config = dict(
    rope_fraction=1.0,
    bias='none',
    init_std_qkv=0.0206,
    init_std_o=0.0039,
    optimizer='soap_variant',
    lr=0.00256,
    lr_head=0.00363,
    grad_clip=2.0,
    doc_mask=True,
)
Each number is 200 + 40 x the weight over its row's rms, rounded and kept within 0 to 999. Layers, rows and columns count from 0. The size before them is the row's rms in percent of the matrix's.

# layer 11 attention key, 768x768, rms 0.0755, rows 52-63, columns 0-127
094,168,284,184,188,153,197,193,286,171,190,207,185,188,153,217,188,202,171,229,246,218,181,181,274,176,173,185,231,238,263,202,107,197,152,150,140,228,191,196,202,231,143,204,205,225,192,213,193,216,129,152,230,181,102,105,306,195,223,229,148,155,184,261,149,184,220,147,169,192,179,154,233,197,200,185,198,178,171,207,253,166,224,267,241,193,242,183,189,288,237,179,207,163,99,187,207,160,226,233,138,210,261,228,243,187,173,184,195,139,208,261,165,244,244,192,187,144,269,165,168,181,133,132,244,183,180,156,201
095,138,201,243,188,252,182,167,192,150,193,206,244,131,129,155,150,203,212,259,180,221,232,234,223,238,225,191,174,196,234,233,207,169,147,157,169,228,226,256,223,265,186,153,206,145,166,238,199,170,193,123,182,198,212,150,250,180,150,286,106,180,155,253,142,192,138,189,163,223,239,248,179,189,211,258,211,214,248,177,276,237,183,187,215,213,203,169,176,302,146,232,193,156,217,164,184,278,187,220,175,116,253,238,213,208,123,262,231,129,219,175,260,163,223,187,165,230,214,231,202,188,286,187,217,197,251,241,196
095,196,208,222,162,146,141,178,205,199,223,247,161,185,222,177,192,246,163,210,200,188,216,150,198,226,150,197,176,218,155,163,144,160,217,225,207,161,237,184,232,189,173,183,282,181,218,134,217,184,142,205,165,246,199,227,150,203,173,238,189,153,221,225,154,211,184,172,153,180,181,237,170,230,198,239,164,190,179,163,163,204,180,190,86,199,183,216,173,244,244,172,243,175,304,163,236,179,304,241,104,148,184,225,231,121,243,174,154,214,220,305,173,219,217,194,206,249,196,127,261,265,164,205,190,160,156,155,202
093,169,232,157,215,204,218,249,105,204,200,170,198,157,144,193,150,233,180,163,182,223,207,196,199,298,119,190,206,219,268,146,240,145,197,173,185,125,155,200,271,182,152,158,201,286,195,166,167,213,196,159,240,190,159,255,132,185,207,195,144,229,187,204,208,185,167,193,180,179,117,188,219,183,307,175,205,205,122,199,185,185,243,180,183,209,196,109,241,259,228,202,182,217,201,253,127,264,202,150,155,221,207,172,177,180,242,130,223,255,217,140,194,281,180,298,232,201,179,195,226,114,209,180,185,207,270,177,187
093,233,148,254,155,254,161,160,241,151,222,166,255,200,247,203,225,136,136,236,222,204,175,212,186,253,153,223,223,218,218,250,182,148,144,141,230,149,224,108,199,233,174,212,137,167,231,265,156,163,225,244,203,210,312,194,245,210,237,172,143,164,166,181,157,197,158,165,245,235,283,236,227,215,196,252,304,170,192,151,218,237,244,231,291,231,228,186,245,269,217,170,202,198,251,121,250,210,185,186,136,304,231,271,217,162,231,183,221,185,198,223,140,234,108,173,226,236,195,170,227,199,253,225,192,110,159,215,226
094,195,174,223,162,234,98,191,172,184,140,210,204,159,208,110,245,225,233,159,287,253,157,200,218,226,200,218,163,155,228,134,205,181,212,209,198,148,178,244,176,244,198,171,263,192,249,311,212,265,177,228,271,265,169,248,165,212,209,199,245,240,195,220,141,226,134,262,188,184,213,233,155,246,290,171,210,239,225,207,173,177,233,291,120,188,191,165,229,226,168,150,253,154,260,131,182,211,216,194,242,155,183,196,255,173,194,221,161,167,186,210,214,228,193,166,228,206,148,216,179,163,270,165,129,205,161,135,209
092,217,185,218,207,202,186,225,151,250,197,175,233,234,315,217,147,156,193,196,164,238,253,209,202,227,250,190,206,195,197,173,167,250,145,214,184,184,111,187,213,182,219,235,224,169,205,197,160,174,163,300,223,175,153,100,260,150,255,254,213,180,177,274,187,202,222,130,157,182,103,255,184,167,238,186,215,171,236,240,183,203,191,252,185,186,172,255,207,181,250,162,141,218,189,307,209,175,207,166,161,194,220,169,194,194,225,155,203,217,296,197,231,205,209,220,240,132,131,262,191,223,178,199,229,168,267,142,221
096,198,243,206,214,238,176,152,185,137,196,334,177,296,260,226,206,220,171,201,202,158,142,274,233,165,192,211,268,208,188,149,193,181,186,263,171,285,218,289,176,238,130,221,221,196,231,162,258,210,234,233,161,166,266,245,177,203,182,258,220,250,213,233,175,204,285,221,197,188,202,172,203,200,183,299,209,232,216,173,187,229,137,244,177,286,168,237,232,221,244,223,120,165,211,233,154,170,125,208,185,192,176,285,235,213,276,210,209,137,179,154,205,175,142,200,129,148,208,161,162,297,177,256,274,200,189,128,169
099,207,200,197,222,244,232,197,215,168,256,226,199,268,147,244,232,201,196,154,211,217,181,213,186,174,223,110,199,146,171,220,231,266,166,121,290,194,161,193,158,178,201,158,170,243,187,221,238,237,304,171,249,181,216,224,181,229,228,149,191,242,214,226,229,177,223,215,201,234,243,188,207,209,150,173,222,202,218,142,155,203,200,140,250,167,249,221,252,144,173,168,222,179,250,189,213,263,206,217,257,136,215,205,254,257,218,200,249,177,238,201,182,217,202,257,200,156,193,217,184,181,240,221,215,176,193,238,218
094,173,194,132,148,187,139,219,195,216,245,162,172,273,193,250,178,290,254,271,268,147,199,298,222,182,158,136,219,143,218,273,225,183,146,127,195,225,157,214,217,247,218,176,229,206,251,208,162,243,169,205,229,183,189,248,166,156,164,168,246,257,190,173,173,252,214,195,174,203,191,205,251,198,170,193,210,192,185,197,219,244,210,154,217,154,192,219,154,250,131,197,203,228,178,159,206,256,175,219,236,106,188,184,195,252,261,256,184,210,204,217,231,224,235,186,229,232,185,194,148,152,226,219,189,144,104,233,214
095,215,226,181,226,194,242,206,187,198,244,163,240,191,237,266,108,111,203,237,210,204,239,162,315,215,179,233,137,237,197,126,180,181,193,222,159,234,226,175,200,251,204,208,222,183,238,136,212,200,192,209,151,190,222,172,185,146,184,179,196,237,187,296,220,174,280,145,201,226,234,193,182,163,235,234,215,138,179,166,219,217,208,178,239,198,266,197,202,261,246,161,166,251,150,238,149,252,224,206,169,188,270,193,221,200,207,251,132,239,136,198,262,139,280,199,198,191,265,187,171,148,118,194,209,166,187,216,278
094,288,202,210,258,197,203,191,129,166,169,190,301,182,186,207,151,240,186,248,153,220,224,179,188,200,225,227,271,235,200,188,211,250,264,176,189,192,169,198,220,190,138,269,227,244,251,302,125,177,209,129,157,174,209,213,169,172,231,141,239,219,195,211,190,133,272,259,184,171,207,187,141,260,152,161,212,201,142,201,143,303,223,221,213,231,266,253,159,183,153,232,154,184,186,243,269,210,232,181,236,134,199,228,156,166,220,177,137,307,310,214,200,236,294,210,185,139,236,217,319,120,226,283,153,208,127,208,186
# layer 11 attention query, 768x768, rms 0.0765, rows 53-63, columns 0-127
097,198,155,216,202,172,213,254,226,276,172,157,226,194,153,188,268,175,166,156,215,173,205,232,231,197,186,200,216,170,196,201,225,213,199,241,128,177,178,190,202,155,239,209,176,232,228,230,150,147,238,202,159,135,208,190,201,164,179,188,207,221,257,184,220,277,190,286,200,197,157,252,219,203,171,228,240,194,190,154,195,290,195,92,226,310,190,166,189,239,173,211,188,203,172,242,196,189,175,178,216,180,228,280,272,231,226,185,124,196,166,183,118,173,174,124,147,214,186,243,114,292,172,232,221,124,165,190,124
093,272,176,278,210,214,186,166,199,187,225,172,330,274,177,269,150,260,221,125,169,209,257,276,185,180,204,170,186,189,164,192,216,138,175,149,200,268,189,168,217,202,237,206,238,215,231,227,253,174,206,141,311,200,174,197,157,179,146,220,282,146,194,208,187,246,193,223,276,227,145,264,247,206,268,137,213,219,200,232,257,256,190,199,128,143,191,212,215,128,175,270,150,205,267,156,155,197,159,209,227,221,281,209,212,226,197,190,222,123,265,314,224,137,175,224,153,216,199,186,214,218,250,141,237,158,243,151,180
093,128,189,188,123,216,139,242,151,263,251,200,194,190,176,116,172,233,189,237,279,229,214,153,142,197,254,244,195,241,272,196,181,202,185,252,151,159,202,203,196,258,163,180,167,210,126,140,165,212,237,106,176,218,215,192,215,173,209,215,241,134,206,234,134,242,174,226,105,201,202,157,222,237,228,253,163,207,134,214,148,227,255,209,173,190,245,248,219,161,213,182,121,151,265,223,173,218,257,224,166,202,156,152,166,265,203,248,180,204,196,211,171,114,197,299,191,163,242,171,201,210,200,167,234,77,81,238,226
093,225,256,215,231,215,194,213,163,289,172,176,174,222,208,169,199,230,174,204,176,179,187,110,204,147,244,270,173,183,237,167,242,195,262,339,207,159,214,172,207,250,210,192,269,198,206,196,170,214,267,214,171,150,138,187,263,189,235,247,199,191,174,93,228,274,166,173,200,162,151,146,194,251,175,224,219,290,131,234,141,194,192,231,182,224,255,193,236,203,227,196,238,147,263,215,258,180,242,185,160,87,170,134,193,216,182,205,177,147,249,204,199,230,203,139,247,220,209,275,181,128,155,159,172,213,157,234,213
097,278,232,203,138,206,179,149,212,161,220,206,197,244,196,235,303,172,178,254,228,170,246,167,226,160,152,187,172,186,188,185,213,170,181,180,215,119,182,210,218,150,183,228,136,231,172,237,170,151,183,256,188,220,183,195,243,217,193,224,202,215,149,217,139,262,203,280,242,271,144,164,246,150,138,171,171,158,157,217,160,251,222,200,277,140,242,231,224,218,187,158,133,232,179,207,213,200,200,168,158,250,187,224,202,165,123,193,172,192,273,221,184,237,214,174,233,161,225,257,285,318,233,186,205,146,248,173,262
093,222,190,200,260,150,197,179,155,122,254,169,213,219,183,200,127,317,144,225,227,231,185,249,204,128,143,138,181,209,209,233,168,230,194,217,131,179,195,157,207,172,182,163,170,295,258,169,257,188,174,210,196,221,213,206,213,214,211,226,211,162,241,257,242,166,133,121,240,212,174,216,148,238,191,239,168,168,193,243,192,134,155,144,260,240,230,258,235,204,186,168,207,236,151,160,187,204,229,268,170,166,210,237,207,189,217,209,181,294,92,280,191,166,223,287,238,188,143,155,138,256,218,225,207,180,309,217,258
091,209,243,229,204,254,313,238,223,263,271,230,185,293,227,119,121,160,169,242,143,208,184,220,179,212,286,292,152,178,200,221,155,182,191,168,210,225,166,188,160,197,248,140,194,193,208,166,176,187,232,182,217,210,199,235,296,248,246,209,167,195,143,205,234,174,168,224,138,171,201,224,167,232,198,187,261,188,185,144,208,198,146,197,162,224,209,142,175,185,171,208,230,168,247,243,205,213,217,179,243,156,220,166,255,176,228,288,227,282,220,169,183,199,91,185,184,356,218,181,202,183,127,216,210,156,121,188,175
092,256,152,142,230,215,253,152,131,154,275,142,185,201,208,82,182,252,190,291,224,233,216,201,222,247,168,282,271,112,240,177,234,243,239,214,230,147,181,226,206,228,221,163,179,251,289,247,223,213,158,248,195,193,130,181,242,222,169,238,229,178,134,213,128,234,141,150,228,209,248,254,210,186,195,200,244,125,302,193,219,239,226,231,189,228,185,184,146,157,310,196,264,147,186,217,168,254,193,232,219,198,206,210,218,162,136,155,233,173,183,260,231,169,306,190,195,201,249,201,227,170,211,240,221,203,209,183,229
094,261,179,200,250,194,181,204,137,179,151,192,281,156,199,162,209,180,248,209,240,266,102,233,161,184,141,235,255,228,231,140,169,247,205,184,243,262,167,177,205,224,227,238,226,293,168,158,229,162,239,144,177,190,184,195,227,167,177,156,178,278,186,146,160,245,141,201,186,150,203,209,182,207,197,241,170,187,189,173,229,194,200,232,96,247,210,159,195,227,230,171,172,148,152,230,169,244,194,211,215,204,247,203,199,141,154,83,202,183,212,201,205,187,165,181,165,312,131,191,197,201,249,154,190,194,242,216,174
097,219,213,208,174,238,188,234,261,163,207,129,249,201,253,163,152,224,240,142,196,153,193,141,178,234,155,217,164,173,218,249,221,181,229,242,200,134,179,144,286,199,168,211,225,234,244,197,217,166,252,240,278,186,193,147,186,250,246,214,198,198,213,213,207,176,183,190,156,178,167,218,230,141,190,199,189,201,196,206,229,190,150,168,108,206,225,127,191,210,203,215,170,235,178,196,167,203,203,148,240,266,217,134,210,111,211,234,227,210,220,209,226,189,132,201,209,244,150,157,236,259,199,233,173,303,167,234,165
094,179,304,168,240,216,192,217,161,279,167,244,278,251,146,227,222,201,288,173,165,219,210,162,190,231,158,175,202,156,188,183,127,206,234,245,199,165,148,250,130,212,187,226,297,165,212,268,190,156,232,255,242,164,232,144,260,226,169,176,150,231,199,187,212,169,160,211,167,171,179,255,214,224,241,263,188,213,144,233,227,239,189,203,189,156,162,230,219,184,176,204,211,171,198,293,169,151,192,163,207,197,251,113,232,138,201,225,185,148,137,238,220,259,212,226,181,205,253,180,215,193,163,170,142,154,284,197,233
# layer 11 attention value, 768x768, rms 0.109, rows 0-1, columns 0-127
118,167,227,170,177,194,219,239,192,203,250,203,224,237,182,177,177,135,152,216,180,155,239,206,211,184,141,198,103,213,285,215,207,183,159,176,235,217,225,218,273,218,262,183,140,204,216,217,212,223,159,213,170,206,166,169,222,162,163,195,181,181,192,203,232,146,187,275,288,170,220,206,191,234,198,237,192,270,193,237,232,174,145,135,197,176,176,162,195,209,179,247,223,191,249,200,167,130,249,193,177,119,180,196,224,244,240,192,193,154,241,234,207,147,140,210,161,223,100,250,121,242,238,203,245,193,204,238,134
120,214,131,216,176,188,159,220,194,188,205,228,238,167,202,207,174,180,152,175,167,238,199,220,199,158,166,208,220,199,182,165,212,267,196,150,207,193,240,170,293,92,160,225,130,212,242,220,214,187,237,174,220,194,155,167,282,153,221,239,205,230,174,211,182,205,138,203,122,201,208,201,236,159,229,206,213,171,166,151,148,134,152,231,167,170,237,179,250,200,207,228,169,195,223,287,161,279,117,178,157,139,205,257,141,140,208,170,237,304,135,167,177,251,249,183,216,245,195,156,224,143,210,268,144,179,179,229,214
# layer 11 attention output (transposed), 768x768, rms 0.101, rows 0, columns 0-127
114,179,248,175,177,205,225,187,157,204,218,210,191,176,211,212,191,182,141,120,153,183,143,225,150,229,89,231,165,198,251,183,208,171,172,135,302,208,174,162,180,205,229,170,194,247,231,257,179,156,159,253,220,267,196,205,167,216,181,156,232,186,199,244,234,171,242,195,241,189,178,171,250,203,159,242,227,266,258,214,204,200,215,190,204,162,143,154,218,230,174,258,191,151,162,165,120,168,177,213,181,184,221,195,309,227,176,169,173,130,286,158,177,186,215,210,129,262,203,232,251,192,256,234,174,185,225,197,166